Each number is 200 + 20 x the weight over its row's rms, rounded and kept within 0 to 999. Layers, rows and columns count from 0. The size before them is the row's rms in percent of the matrix's.

# layer 2 MLP down (transposed), 2560x640, rms 0.0215, rows 182-225, columns 560-639
102,192,189,206,198,182,205,169,210,201,179,180,167,207,211,213,165,177,257,172,208,177,196,175,224,190,232,185,177,207,155,219,187,200,242,206,218,207,237,164,230,170,204,190,205,180,210,194,161,193,193,203,207,214,210,172,170,184,220,224,220,195,173,208,231,204,215,200,207,218,194,230,178,216,193,199,194,168,197,215,200
104,173,225,242,173,209,186,188,211,205,197,237,183,220,198,191,211,222,181,218,246,209,179,202,187,187,225,213,195,208,233,162,213,184,209,217,183,213,205,233,160,209,212,203,204,236,169,223,223,207,215,184,197,187,222,202,187,190,179,222,197,186,171,196,230,206,193,215,203,197,235,174,182,196,180,231,196,185,206,239,235
109,185,173,231,196,196,189,186,193,202,203,231,217,198,225,237,201,260,188,195,197,193,201,203,214,222,235,204,214,220,245,207,223,214,208,203,220,219,208,202,207,185,202,209,191,201,211,221,169,207,218,178,224,168,253,204,216,171,221,218,199,200,233,220,208,195,204,237,193,186,206,225,241,212,195,192,188,203,240,193,182
098,183,205,185,157,242,203,223,197,191,185,226,230,206,209,177,175,218,234,230,201,191,207,198,172,182,229,207,164,172,196,206,185,167,222,171,188,202,201,245,175,203,205,202,193,196,184,227,192,201,242,201,211,170,203,207,196,178,217,222,210,215,214,217,174,190,195,234,189,237,227,179,215,193,218,216,195,178,167,201,187
097,203,178,180,228,189,229,221,205,224,187,226,200,212,197,212,179,160,155,178,191,208,195,235,194,168,206,188,243,199,217,196,172,197,171,207,201,186,227,177,182,216,225,183,197,179,156,208,182,187,221,165,174,217,189,189,178,218,182,206,254,187,221,211,200,206,209,191,174,189,186,204,185,202,206,198,219,218,218,226,246
094,196,203,180,217,233,231,192,187,223,241,189,192,201,180,185,185,201,183,195,238,234,194,171,245,209,200,194,199,188,222,181,182,176,183,209,197,184,214,168,172,184,203,236,195,208,203,236,194,219,178,232,215,195,207,200,185,206,194,189,202,174,195,212,187,209,224,228,223,212,149,217,169,193,208,175,220,202,183,173,229
098,239,180,168,208,203,187,202,244,231,214,190,201,206,201,189,202,209,199,185,191,228,193,209,175,229,211,216,214,217,191,192,211,202,188,176,216,201,191,197,183,203,175,207,233,227,177,182,172,183,183,172,191,236,217,206,173,222,196,215,211,184,188,203,181,210,170,234,194,190,206,196,198,196,227,210,187,209,208,214,186
103,189,184,191,180,178,197,223,204,198,190,191,203,167,191,180,215,201,241,216,177,204,188,194,193,222,172,180,188,200,211,200,188,229,214,205,196,221,221,160,242,234,212,216,204,166,182,195,202,189,224,215,208,227,189,202,193,221,209,195,196,198,220,220,175,188,207,214,229,219,214,194,203,194,207,197,196,166,217,219,211
099,175,203,199,196,185,157,210,192,240,159,243,198,174,204,178,172,188,183,184,223,199,191,232,190,207,194,202,210,166,188,189,193,232,183,190,193,236,225,214,176,173,195,208,206,211,186,222,162,172,172,201,226,235,211,193,182,182,188,200,243,248,228,189,212,182,206,200,199,182,192,231,230,204,192,230,195,194,199,219,190
112,184,225,188,223,177,183,202,194,236,195,192,199,226,206,201,216,177,216,192,200,196,188,197,187,222,211,205,248,160,208,227,184,184,217,207,216,175,235,223,243,192,180,202,225,180,211,192,209,177,197,193,223,211,237,224,196,202,197,219,192,199,170,229,205,203,221,191,220,168,239,188,188,220,186,204,201,194,190,253,212
097,204,232,203,158,171,186,185,204,203,214,208,224,237,182,189,270,191,185,195,200,205,206,203,141,213,192,209,205,182,182,207,183,206,168,164,220,206,207,179,183,186,200,214,200,178,211,201,209,225,200,228,227,196,187,190,196,195,193,231,177,187,216,212,215,180,183,218,207,195,187,198,222,183,207,185,186,182,242,205,219
099,224,194,233,159,218,169,153,208,209,172,208,153,167,213,222,193,220,147,224,218,167,180,204,172,197,253,195,190,183,202,209,179,171,235,178,182,244,189,236,184,162,181,171,204,193,205,180,172,169,217,239,210,239,185,194,190,184,232,190,201,228,237,209,223,245,199,224,199,212,180,199,187,194,217,239,167,210,208,239,201
103,203,194,207,231,212,200,234,220,220,216,203,225,198,221,174,212,176,218,203,221,233,204,209,211,197,152,195,220,216,181,213,232,183,227,185,199,224,224,183,178,180,190,226,207,213,241,178,188,219,200,236,198,206,184,206,162,198,198,215,195,193,192,212,199,206,223,178,184,245,188,197,191,238,234,200,244,183,164,241,214
106,254,196,217,193,213,170,218,207,151,210,177,225,209,186,163,207,190,207,215,186,202,226,196,173,227,225,186,192,201,199,193,196,195,192,218,190,182,201,195,179,215,197,171,216,189,192,218,217,200,198,191,205,208,203,175,191,151,227,204,201,177,201,170,172,232,210,193,187,234,178,190,167,211,225,208,186,207,182,191,223
101,213,192,181,175,215,221,205,199,191,189,211,246,187,234,174,179,198,211,205,204,209,243,196,195,194,198,169,210,230,200,195,207,241,161,199,151,188,209,196,203,199,264,193,210,194,209,181,208,189,164,207,202,208,215,234,180,214,197,208,223,218,177,193,188,199,210,178,185,165,203,205,199,226,199,211,201,217,228,175,210
111,216,201,195,194,181,207,192,272,144,181,173,203,228,205,204,254,208,173,234,207,207,171,189,225,209,209,182,221,200,205,175,196,194,180,202,219,200,230,217,233,190,230,196,257,164,184,209,222,208,202,209,203,192,208,200,240,191,214,225,174,179,184,219,187,207,180,202,206,194,207,233,230,190,180,170,207,179,206,199,190
104,179,195,200,205,213,198,194,196,171,196,160,184,197,207,206,204,163,234,216,212,191,196,196,221,170,194,212,215,193,203,195,207,188,178,219,184,225,196,191,206,176,199,167,199,204,179,152,220,232,235,212,227,173,183,194,202,181,219,194,216,171,183,195,193,205,207,202,200,192,216,211,219,180,197,206,181,144,224,182,194
100,210,219,196,188,203,179,191,195,208,187,170,195,197,160,198,221,165,199,175,190,219,211,174,190,190,187,200,220,219,177,201,197,159,242,177,169,217,193,182,168,222,186,230,217,232,200,186,182,224,184,245,186,215,188,194,206,193,216,204,180,234,187,152,186,205,220,208,186,203,228,229,173,211,220,225,190,206,215,201,222
103,175,204,212,191,226,171,213,181,197,158,185,191,176,233,197,180,209,205,170,191,229,213,202,192,193,223,207,209,227,194,181,169,194,217,197,219,214,216,170,231,184,201,208,198,221,219,219,189,214,212,198,199,216,228,191,175,160,200,196,223,193,183,208,193,220,198,171,159,172,203,186,200,181,202,198,198,181,180,228,202
102,172,175,213,209,195,173,213,194,170,183,216,191,207,223,194,202,189,231,200,213,181,249,200,195,222,227,190,197,203,209,204,170,207,210,193,196,175,217,216,186,239,187,198,238,208,200,184,158,201,205,183,184,200,185,233,204,219,218,204,191,194,196,218,219,214,223,213,205,203,162,211,220,169,185,202,200,184,208,184,152
104,174,196,208,172,233,193,167,177,178,201,202,192,222,200,238,224,210,178,243,200,195,190,204,199,201,187,228,186,189,218,244,181,205,158,216,190,199,201,200,161,226,224,201,190,224,198,227,180,205,161,197,176,163,181,183,175,197,205,215,228,199,208,226,201,208,203,208,185,195,159,205,195,170,183,185,230,200,219,224,187
102,178,217,155,178,230,192,176,193,154,209,172,213,201,171,212,210,228,200,169,210,187,231,200,174,166,201,207,178,205,243,216,201,170,186,196,178,213,191,198,200,202,239,181,200,184,210,205,182,183,186,205,203,154,204,213,218,196,205,215,222,215,220,200,203,174,184,196,194,191,224,216,174,198,195,221,209,201,198,189,192
100,186,164,229,203,208,202,209,169,212,191,215,190,194,193,195,228,176,188,228,212,236,243,203,204,209,169,220,176,202,210,184,219,205,191,233,192,219,209,194,199,191,186,240,198,215,220,177,202,186,203,174,184,192,197,218,185,180,239,217,186,217,207,213,186,202,195,170,240,188,199,186,213,208,168,205,202,203,200,220,158
109,174,202,217,183,211,202,201,211,211,178,224,190,193,214,151,203,242,199,204,203,186,213,217,212,221,205,179,202,216,235,189,210,180,189,203,196,185,188,244,205,236,166,192,235,226,221,187,206,231,189,194,176,182,211,192,194,196,213,186,215,215,177,182,173,192,199,206,197,178,216,214,186,241,196,207,174,216,208,214,162
099,187,178,204,192,201,176,184,197,206,196,196,154,189,217,196,214,190,237,178,177,195,205,221,185,211,216,211,196,190,208,204,215,204,176,182,182,227,206,195,226,211,210,186,168,200,223,220,204,202,218,207,188,184,221,200,197,165,202,190,223,159,230,195,194,205,173,195,186,197,242,173,190,238,237,196,182,185,184,179,216
097,204,213,188,191,180,203,211,161,209,164,182,203,190,191,224,227,194,197,196,195,190,200,208,199,220,201,199,193,196,199,194,193,264,195,176,214,200,205,189,227,209,205,193,204,174,213,210,222,157,204,241,195,220,181,241,259,168,228,224,196,179,209,186,202,156,185,246,189,222,222,195,227,176,208,182,185,218,218,215,204
100,224,210,205,219,197,171,224,218,234,229,194,178,187,211,190,193,167,195,179,183,195,235,168,179,178,187,190,186,226,239,218,231,232,186,183,214,197,242,199,226,181,236,219,220,185,200,148,191,199,223,199,189,212,205,218,195,186,231,194,189,191,200,196,221,182,179,201,260,210,187,204,193,200,188,218,198,192,133,221,207
105,222,212,227,221,188,214,171,205,176,219,213,188,258,180,212,204,200,212,234,165,202,167,190,177,199,227,194,208,224,198,190,183,193,206,158,193,210,182,192,200,187,171,203,206,213,192,229,212,202,152,195,226,163,205,157,209,220,205,206,179,218,202,224,214,180,193,169,199,206,191,187,194,220,225,226,219,159,188,189,208
098,176,198,216,224,191,192,201,177,186,216,183,188,198,204,190,182,218,180,222,211,184,161,213,180,198,186,195,216,168,198,213,189,186,192,216,197,183,188,193,213,174,250,189,213,214,181,190,214,208,253,170,199,190,176,187,203,165,224,196,167,192,223,233,143,206,205,169,199,162,206,217,200,219,182,174,216,210,161,250,181
100,192,215,229,195,179,180,190,237,195,193,200,224,223,182,213,198,172,198,213,211,173,205,202,185,204,220,213,223,211,144,183,181,203,260,184,174,185,219,191,216,191,222,191,210,172,172,189,199,188,214,241,199,176,160,214,180,186,190,160,206,223,192,199,209,224,235,219,183,196,195,191,176,178,175,205,205,199,201,201,199
093,226,231,194,171,141,216,219,190,165,180,182,204,188,186,215,240,234,204,200,195,223,201,198,179,194,166,193,189,227,204,193,232,210,196,235,217,239,170,166,198,225,208,200,186,229,219,195,177,224,197,211,227,213,217,174,200,220,175,203,219,217,189,179,181,166,175,202,210,225,201,205,227,206,160,219,182,207,206,158,189
096,197,199,200,192,210,194,230,195,185,244,220,202,172,208,186,172,222,194,169,222,179,180,202,190,166,218,187,207,174,155,203,187,166,208,193,180,166,173,225,208,195,182,180,233,197,169,189,211,230,194,196,222,198,220,228,216,245,195,181,204,191,224,240,191,123,224,210,201,164,194,143,238,224,215,222,201,184,179,187,206
092,221,193,212,198,218,221,201,167,209,227,175,194,194,191,199,216,186,236,158,216,224,198,222,238,199,186,198,217,167,223,214,187,219,200,220,199,188,196,186,195,188,197,210,153,223,205,232,209,176,159,214,194,220,192,191,188,211,191,194,201,216,209,223,207,201,177,167,215,215,188,214,199,180,242,168,216,212,220,200,197
098,180,207,233,193,175,263,216,212,188,200,194,150,169,224,213,203,202,219,212,191,199,245,215,188,232,210,208,171,218,212,202,197,226,216,218,211,199,204,224,188,186,197,188,183,203,220,176,188,236,167,186,194,209,203,152,185,181,202,200,212,223,159,186,210,229,184,214,216,153,198,205,198,220,207,205,198,216,184,193,209
091,200,208,202,211,179,203,198,197,191,228,187,214,195,215,201,208,193,217,208,195,160,179,155,209,181,191,230,196,179,157,181,208,213,199,168,201,202,202,209,185,186,199,184,202,183,165,196,186,226,175,215,180,168,193,201,208,194,174,208,194,249,176,203,190,191,181,182,210,213,211,210,215,235,230,194,239,195,156,210,203
095,189,179,189,211,221,202,233,216,211,162,218,186,233,192,187,178,201,172,155,190,178,224,181,199,174,209,236,183,220,206,188,215,245,198,213,173,217,206,208,195,209,203,177,202,207,200,241,192,180,234,218,195,179,229,212,186,205,200,195,192,205,181,236,182,237,196,224,198,210,191,225,192,197,204,216,196,162,210,202,217
104,162,194,200,194,213,187,200,177,208,191,198,193,188,226,217,193,173,180,189,218,193,196,185,203,214,216,226,180,208,219,193,181,221,224,212,179,191,209,186,192,224,169,185,210,198,218,202,194,221,176,187,219,180,259,208,207,203,202,189,194,218,195,250,210,230,209,200,232,217,246,194,199,187,187,217,219,173,191,200,228
095,187,200,180,218,163,164,204,215,240,201,209,222,223,212,173,191,223,236,192,184,214,177,203,206,186,210,152,198,220,183,199,215,227,237,204,181,229,234,208,160,195,201,191,187,243,185,186,205,196,195,194,180,188,236,210,201,225,173,186,206,208,178,217,179,204,206,193,184,230,179,189,219,194,206,215,212,185,204,195,194
101,187,223,222,203,213,210,171,182,200,156,202,181,168,183,180,257,220,178,159,206,182,189,201,208,235,189,191,210,211,206,199,198,206,208,207,206,220,208,199,176,201,184,159,235,212,212,189,199,215,193,236,182,211,203,183,194,188,200,200,186,180,172,220,194,196,221,188,228,178,158,169,191,202,183,229,200,185,225,176,231
112,201,228,176,204,193,184,234,203,234,183,198,189,172,179,188,206,250,191,224,189,200,218,195,188,225,194,205,195,184,186,187,193,216,200,186,190,200,211,213,199,187,245,186,184,176,226,226,206,226,224,203,219,134,191,195,207,197,184,178,199,185,174,181,184,238,173,206,205,196,190,171,194,191,182,188,210,198,212,211,185
094,206,233,180,182,186,232,174,196,183,213,177,224,213,225,192,231,214,165,222,209,198,205,189,238,181,182,204,203,222,220,221,200,187,226,227,184,223,213,236,184,200,175,168,196,197,219,189,176,198,188,178,166,206,190,202,189,163,173,211,204,230,214,214,200,172,202,206,214,176,181,185,224,206,188,186,202,185,177,214,210
101,215,177,174,167,207,199,222,183,206,213,185,218,192,182,162,193,198,172,186,226,190,180,186,197,178,230,164,180,197,191,201,194,205,191,208,229,190,201,220,213,198,233,158,191,211,203,192,221,218,213,202,205,161,186,204,227,205,207,226,184,199,208,188,184,165,182,203,215,164,187,205,193,213,199,255,196,224,178,214,192
114,212,230,181,194,170,185,209,215,205,197,209,166,212,202,168,194,182,209,158,190,196,194,182,207,216,209,187,188,212,220,177,231,203,211,176,219,198,190,184,221,212,190,179,210,207,202,207,192,193,197,170,213,199,193,216,178,198,199,190,239,169,184,185,180,203,195,246,193,203,178,216,188,167,214,215,206,219,207,226,165
100,218,172,206,197,194,201,222,208,187,171,213,231,216,190,161,192,217,196,230,162,180,190,169,198,185,212,216,184,195,174,208,226,242,187,181,197,199,229,220,210,182,188,171,189,152,206,170,219,197,197,194,189,169,216,223,203,213,181,203,207,194,170,194,178,192,196,193,221,207,215,187,192,248,207,205,187,184,200,171,233
# layer 2 MLP up, 2560x640, rms 0.0823, rows 183-226, columns 560-639
105,178,238,193,171,203,226,197,179,204,207,232,190,229,184,214,199,204,213,240,187,210,155,177,222,196,218,182,195,156,171,218,183,223,211,172,194,206,203,180,212,192,194,227,225,217,187,240,169,210,199,199,179,225,195,212,220,178,219,216,196,176,189,215,191,186,170,183,218,209,180,189,219,187,192,222,241,219,210,195,217
107,225,207,222,191,173,215,174,181,210,178,229,207,216,172,201,208,193,213,202,176,204,196,195,187,177,219,220,225,178,238,184,203,224,200,227,172,205,181,184,225,205,210,192,216,184,190,205,224,200,161,210,211,234,173,214,204,208,173,231,216,188,186,200,190,177,160,207,201,189,240,200,168,219,226,168,232,183,208,250,203
097,211,229,146,229,212,193,204,192,196,209,195,198,208,186,230,208,209,180,209,198,200,184,205,160,167,214,203,227,196,226,203,182,164,196,195,192,221,166,218,188,180,177,198,175,197,225,153,192,225,166,194,152,189,187,232,206,195,227,206,157,182,229,199,204,197,203,201,209,198,180,200,193,183,235,188,165,220,185,180,186
092,220,215,147,186,229,169,223,188,193,240,211,199,199,221,196,187,199,221,211,224,194,222,210,190,221,182,239,164,208,200,187,210,207,205,229,230,218,193,219,159,220,153,199,195,199,235,191,180,211,189,215,221,203,172,181,183,195,207,210,156,202,228,220,198,190,190,198,202,231,218,202,210,185,203,220,206,249,201,214,161
096,192,176,243,181,218,173,195,194,139,202,181,189,221,221,184,230,200,212,245,182,198,237,212,191,213,207,200,197,191,144,199,220,195,208,184,199,221,179,206,249,196,190,170,210,182,181,224,237,191,219,215,196,231,199,211,244,218,230,189,215,197,177,199,236,174,187,202,183,215,164,209,221,201,168,193,184,220,166,191,197
097,201,167,193,196,232,229,191,216,156,209,210,194,154,236,171,195,202,233,203,199,177,174,189,193,205,193,163,236,174,233,188,222,207,192,225,190,191,164,180,197,199,184,197,202,224,202,222,181,208,199,186,205,197,227,206,203,194,181,196,196,200,220,250,161,168,230,225,201,188,174,181,194,207,199,189,212,194,184,189,169
102,195,235,202,178,213,232,200,196,175,200,194,205,185,167,186,210,191,224,220,206,231,193,208,161,202,233,186,203,221,211,173,188,210,183,202,200,221,193,225,217,174,184,211,189,166,171,194,212,191,210,202,196,189,214,243,215,181,223,207,187,209,188,208,216,154,204,220,164,211,216,150,199,200,195,188,210,188,183,184,174
100,196,220,211,216,191,176,191,180,229,198,175,192,204,171,132,187,219,199,185,178,199,180,208,204,192,204,177,197,184,206,245,201,186,190,195,172,201,217,187,184,169,174,210,217,158,204,236,190,227,221,200,194,226,250,224,195,209,165,204,185,181,190,218,209,194,203,188,206,211,213,198,207,235,200,223,209,203,186,197,212
104,247,165,220,204,204,199,219,209,226,211,212,176,183,185,180,199,212,171,203,145,183,196,198,196,213,227,201,201,203,207,233,196,219,221,167,191,198,169,185,174,216,178,211,184,188,189,195,225,210,220,239,191,197,174,175,209,189,152,181,234,191,185,161,210,182,219,172,193,221,166,183,211,219,167,211,164,157,167,188,196
096,213,172,218,194,224,204,191,208,213,194,192,211,208,217,174,192,249,212,206,179,205,225,217,211,206,190,183,218,181,176,198,235,206,231,208,215,183,167,215,179,223,184,195,212,202,182,244,235,187,236,202,184,194,229,188,235,221,215,168,206,189,213,243,193,243,199,212,214,216,214,166,193,208,208,201,182,171,221,210,220
097,187,224,196,208,221,211,186,206,180,182,215,214,188,186,223,191,202,214,176,191,222,231,194,207,183,185,203,203,204,206,220,201,182,231,200,214,219,195,222,173,216,226,208,200,203,196,232,202,190,238,196,170,215,191,196,252,196,197,213,196,203,211,194,204,206,206,178,231,196,211,207,225,210,196,190,179,184,176,201,194
100,184,185,143,193,165,177,200,198,212,195,190,214,203,172,215,186,200,217,185,202,212,205,199,168,229,230,236,220,204,177,164,203,177,148,169,204,217,222,160,179,204,233,199,205,184,183,249,186,176,210,224,207,183,220,188,216,203,182,212,216,182,220,229,182,194,223,225,200,189,176,254,174,212,245,217,175,206,203,177,183
103,194,195,240,211,194,214,217,166,189,201,197,206,220,211,182,182,200,206,179,162,228,166,223,236,183,218,218,231,201,192,192,193,212,206,228,185,196,217,194,196,208,180,209,204,186,204,195,181,205,211,197,202,175,209,180,186,170,194,233,195,209,201,191,182,214,175,202,196,201,204,194,180,191,179,213,185,205,199,170,202
096,210,203,185,194,191,219,192,133,195,187,189,232,198,228,214,180,212,203,161,212,238,221,202,202,204,220,188,184,199,196,193,211,192,199,181,217,187,215,202,182,198,218,172,196,172,192,195,201,206,204,182,195,219,182,180,193,200,186,235,200,216,189,184,163,210,176,214,214,203,225,153,188,222,210,193,200,210,212,210,230
096,260,189,201,193,197,235,211,185,176,200,191,210,211,190,214,202,185,197,216,219,171,217,187,201,195,198,191,194,179,188,226,236,214,190,217,194,187,163,166,178,203,209,220,200,220,208,191,175,218,198,186,145,235,163,243,180,228,182,201,199,181,179,241,209,205,202,198,204,189,219,205,215,208,171,211,147,192,197,216,202
102,231,187,233,179,217,166,181,177,195,221,197,215,203,201,216,192,188,204,193,222,173,187,241,175,181,213,212,190,186,204,203,204,219,202,175,205,213,200,197,213,213,184,204,169,197,217,179,193,201,187,194,177,194,194,217,215,193,211,200,186,207,177,197,201,209,176,215,205,196,165,171,177,170,192,209,232,188,189,190,194
100,206,216,227,161,224,191,207,162,202,233,199,172,193,210,198,170,216,186,251,198,179,168,267,217,213,213,198,192,155,199,226,188,190,187,214,195,178,190,223,174,208,191,211,197,228,210,211,194,207,193,202,182,191,211,182,216,186,194,186,178,190,235,205,200,199,217,202,204,186,219,207,211,200,210,219,177,217,178,215,246
105,167,197,218,179,180,200,190,159,204,172,233,172,174,204,223,233,186,201,175,201,203,201,182,202,202,169,152,187,208,213,213,191,198,208,220,230,185,203,186,201,223,172,204,193,210,208,192,237,193,197,250,205,172,222,205,227,219,245,205,248,205,202,175,177,180,187,188,200,248,175,186,201,177,156,230,195,208,175,211,221
105,210,179,187,162,198,217,160,199,192,179,235,171,202,193,206,212,166,179,196,172,217,189,177,201,189,194,204,189,202,200,194,164,202,217,179,202,174,208,232,199,191,220,187,195,199,197,194,191,190,211,198,186,210,167,175,190,189,185,192,169,166,193,171,166,172,217,222,168,205,175,210,213,191,189,150,181,227,189,184,222
103,230,198,215,183,179,192,201,210,171,200,181,204,161,187,171,208,185,220,195,192,189,193,245,202,224,210,217,158,205,208,229,186,198,202,181,207,212,197,207,211,197,214,190,196,176,219,196,170,188,225,186,218,216,246,205,185,180,196,184,217,196,215,191,202,192,183,166,198,220,225,178,215,201,194,180,215,222,223,192,187
106,220,180,183,196,205,187,233,236,185,173,170,187,182,203,176,191,219,217,214,209,178,150,200,202,184,209,226,214,203,195,183,154,159,195,196,202,190,229,199,187,177,216,195,209,201,183,175,195,198,194,210,196,193,173,205,189,197,169,187,205,211,213,216,210,211,200,220,161,189,174,196,229,165,226,219,224,196,232,197,203
099,215,207,164,209,187,206,205,180,244,233,252,198,180,166,186,195,217,202,197,210,202,188,193,191,227,187,204,225,193,223,209,231,170,194,192,172,178,207,206,150,208,182,200,220,181,171,172,192,187,213,185,170,199,170,205,200,183,203,216,167,196,206,226,206,176,203,182,176,183,200,189,224,172,209,243,219,195,198,195,245
105,183,192,218,178,214,177,181,203,202,180,165,219,207,213,195,191,179,199,194,220,178,218,193,191,218,243,185,211,185,195,219,161,243,213,189,202,176,188,195,233,263,226,195,154,193,225,251,186,213,209,204,196,200,187,212,208,192,203,246,201,211,178,239,215,231,238,215,209,228,203,193,201,191,219,199,174,182,201,216,206
095,210,195,182,234,174,157,194,206,200,203,194,246,195,239,196,194,221,215,191,197,203,188,203,205,170,218,211,195,179,198,222,172,185,181,208,189,205,171,190,205,200,211,187,221,191,216,216,166,214,165,179,191,207,191,222,182,202,233,240,203,160,181,231,190,189,190,200,175,208,207,190,213,187,172,183,224,220,152,173,200
097,205,171,208,200,204,209,192,217,217,178,186,228,240,208,183,193,213,204,186,187,196,203,207,206,149,211,195,202,168,207,171,195,164,242,222,201,194,197,211,156,187,180,217,212,194,188,193,186,187,213,178,200,229,188,199,171,227,188,178,240,227,185,217,198,206,224,180,233,187,165,214,148,225,213,189,198,158,163,229,245
102,202,243,209,175,165,203,193,195,186,200,208,176,213,189,201,215,198,188,199,199,211,220,222,199,204,159,204,193,152,185,196,202,153,171,171,208,208,177,212,194,208,160,178,200,196,172,207,170,197,190,226,234,198,226,192,214,206,179,224,209,220,246,199,186,197,200,213,199,198,167,184,213,196,200,178,212,217,218,180,233
108,190,200,217,205,215,191,169,164,216,229,203,214,178,210,217,188,223,206,176,211,182,197,188,189,180,226,177,187,228,217,183,177,223,238,227,205,214,184,175,209,183,180,208,215,184,230,220,194,187,223,209,253,178,201,220,225,204,233,212,234,189,172,187,190,200,189,176,191,219,214,188,188,205,233,206,184,173,216,238,209
098,237,216,202,178,186,200,211,201,192,194,210,190,181,219,225,207,223,229,207,214,201,182,181,214,197,195,208,181,194,203,206,196,190,213,226,148,187,207,204,179,241,202,213,185,213,216,202,181,187,207,161,173,192,208,226,188,201,172,203,156,157,193,208,251,182,206,203,204,212,176,198,200,227,194,220,189,223,239,212,168
104,193,204,222,201,185,171,224,192,217,224,208,216,222,219,191,221,204,189,183,174,208,232,190,169,171,171,188,186,157,207,232,225,186,187,173,193,177,198,213,218,207,174,185,216,210,191,176,194,187,209,176,192,214,165,191,218,240,207,190,210,163,234,198,204,184,229,181,141,202,202,207,222,232,236,183,133,164,179,190,212
092,208,192,200,218,211,187,168,257,209,176,208,206,230,195,212,214,201,168,205,240,193,211,162,195,222,206,197,173,235,203,244,224,185,210,165,165,189,211,189,199,151,216,197,203,190,199,200,207,209,247,195,186,204,195,185,177,209,221,179,184,211,200,211,166,219,198,191,179,195,223,199,207,188,192,177,182,214,200,212,229
095,195,235,194,201,184,189,168,238,182,197,204,197,219,231,184,170,225,207,195,200,194,208,197,242,184,190,243,215,203,212,173,233,227,224,183,182,164,224,218,180,243,185,205,213,192,169,215,151,180,211,217,198,199,201,205,184,190,215,225,204,203,184,192,196,184,228,199,205,187,214,210,219,178,161,196,249,182,211,199,215
102,196,221,197,225,212,197,216,221,196,173,194,197,230,224,204,230,222,190,202,186,223,180,152,218,220,179,198,196,217,197,192,226,217,229,181,206,238,181,237,207,167,197,184,237,180,204,218,209,214,197,202,168,174,218,185,218,187,237,233,172,163,210,185,186,223,218,250,227,165,212,172,194,232,168,218,218,198,162,202,158
098,203,209,192,205,209,221,146,162,175,206,190,209,188,181,185,198,214,204,204,206,228,202,203,238,185,189,219,207,204,184,212,196,189,182,238,169,209,165,174,171,183,183,200,193,235,154,179,197,175,210,190,170,183,184,224,208,199,220,191,184,213,201,190,206,190,182,161,212,213,203,186,184,170,142,198,201,209,188,256,207
099,200,198,225,213,212,216,184,210,225,214,210,209,155,185,204,196,204,224,242,190,198,219,194,240,211,219,176,213,241,221,237,155,235,200,199,216,224,189,170,174,209,224,216,193,235,199,223,208,210,194,193,174,194,209,168,185,210,214,204,177,163,213,219,222,183,236,211,193,221,209,148,191,200,194,190,180,199,205,199,233
097,162,198,202,226,215,229,212,199,203,170,226,249,201,189,179,199,175,199,232,179,203,251,197,213,167,217,151,224,196,208,219,192,216,191,226,189,164,204,161,207,195,236,224,215,187,187,241,208,157,213,185,176,240,240,225,204,193,198,177,239,217,231,205,198,199,232,212,208,213,176,193,224,183,187,201,195,186,180,196,224
099,197,208,213,229,213,218,181,164,156,187,224,214,192,171,211,197,209,193,210,219,225,219,227,216,195,182,190,202,209,219,207,176,204,182,170,192,237,179,179,194,187,217,235,188,200,177,226,174,172,197,188,161,182,207,221,199,186,215,228,174,207,214,211,220,197,155,231,212,183,170,184,179,241,209,162,230,204,202,200,228
095,220,206,192,193,189,195,192,203,220,193,187,191,225,178,218,178,221,213,204,200,175,214,220,197,226,223,197,203,214,173,182,194,172,174,201,191,182,169,196,221,180,207,208,208,196,204,183,160,180,186,198,206,196,197,219,187,164,198,181,200,196,221,175,191,177,156,161,234,210,182,235,170,188,198,210,229,200,190,220,221
098,195,228,223,201,151,201,195,221,202,229,215,190,181,207,164,182,195,209,222,227,195,212,214,207,208,199,212,148,228,201,214,154,159,191,186,210,223,197,198,201,193,198,168,183,175,199,157,181,195,208,204,227,238,197,211,184,207,252,199,212,153,204,213,193,209,198,248,201,177,168,252,224,224,239,241,189,189,183,204,180
105,192,186,200,169,196,208,182,187,215,180,221,190,221,215,187,165,191,153,175,206,178,201,218,173,184,199,179,237,210,201,181,171,204,182,163,232,182,203,206,206,191,192,194,179,221,218,199,210,209,229,220,208,213,186,201,183,169,221,190,215,198,219,219,215,189,203,210,179,205,210,201,215,225,190,172,211,198,194,200,202
094,221,212,202,181,215,204,216,181,217,187,211,209,157,206,193,205,216,191,182,207,218,190,213,180,231,221,187,190,182,200,228,181,199,164,168,182,182,179,184,208,176,204,182,239,182,199,208,203,206,198,194,214,242,204,188,183,185,182,202,200,218,192,182,188,159,196,179,189,185,211,201,173,199,200,170,240,207,185,195,152
100,187,183,202,223,192,205,200,214,204,149,191,219,211,212,168,209,164,202,193,211,229,165,233,163,178,174,199,196,208,196,142,204,179,189,192,222,191,178,204,221,178,222,197,212,173,208,192,200,179,181,194,206,226,187,249,204,205,217,181,195,204,205,187,194,209,216,152,194,217,222,191,201,182,228,169,155,212,190,189,198
112,170,208,231,177,205,199,243,187,158,214,182,222,169,182,171,184,189,221,190,177,191,188,196,194,208,232,232,203,219,180,202,205,198,173,215,190,211,212,203,191,236,207,173,177,174,201,227,205,187,182,211,200,209,221,180,192,211,213,229,203,220,143,202,226,152,239,200,211,210,196,203,217,214,214,220,220,198,217,195,151
100,186,215,188,181,185,200,202,217,235,231,176,202,175,201,151,216,185,157,205,174,200,184,207,187,220,194,196,217,219,169,219,183,213,208,176,194,254,204,224,196,217,227,190,210,195,190,192,198,171,242,187,194,195,212,202,179,219,199,193,192,197,199,185,191,219,223,205,203,198,195,214,215,140,169,223,205,205,200,221,198
101,229,197,223,260,214,191,231,203,196,160,193,194,199,165,184,219,212,192,181,186,201,209,168,197,204,209,222,216,179,185,195,166,205,198,187,205,204,198,197,190,202,205,183,209,188,214,183,219,191,205,237,200,185,229,174,218,197,210,210,194,225,173,230,210,216,191,177,192,204,185,206,203,193,246,209,141,223,223,236,191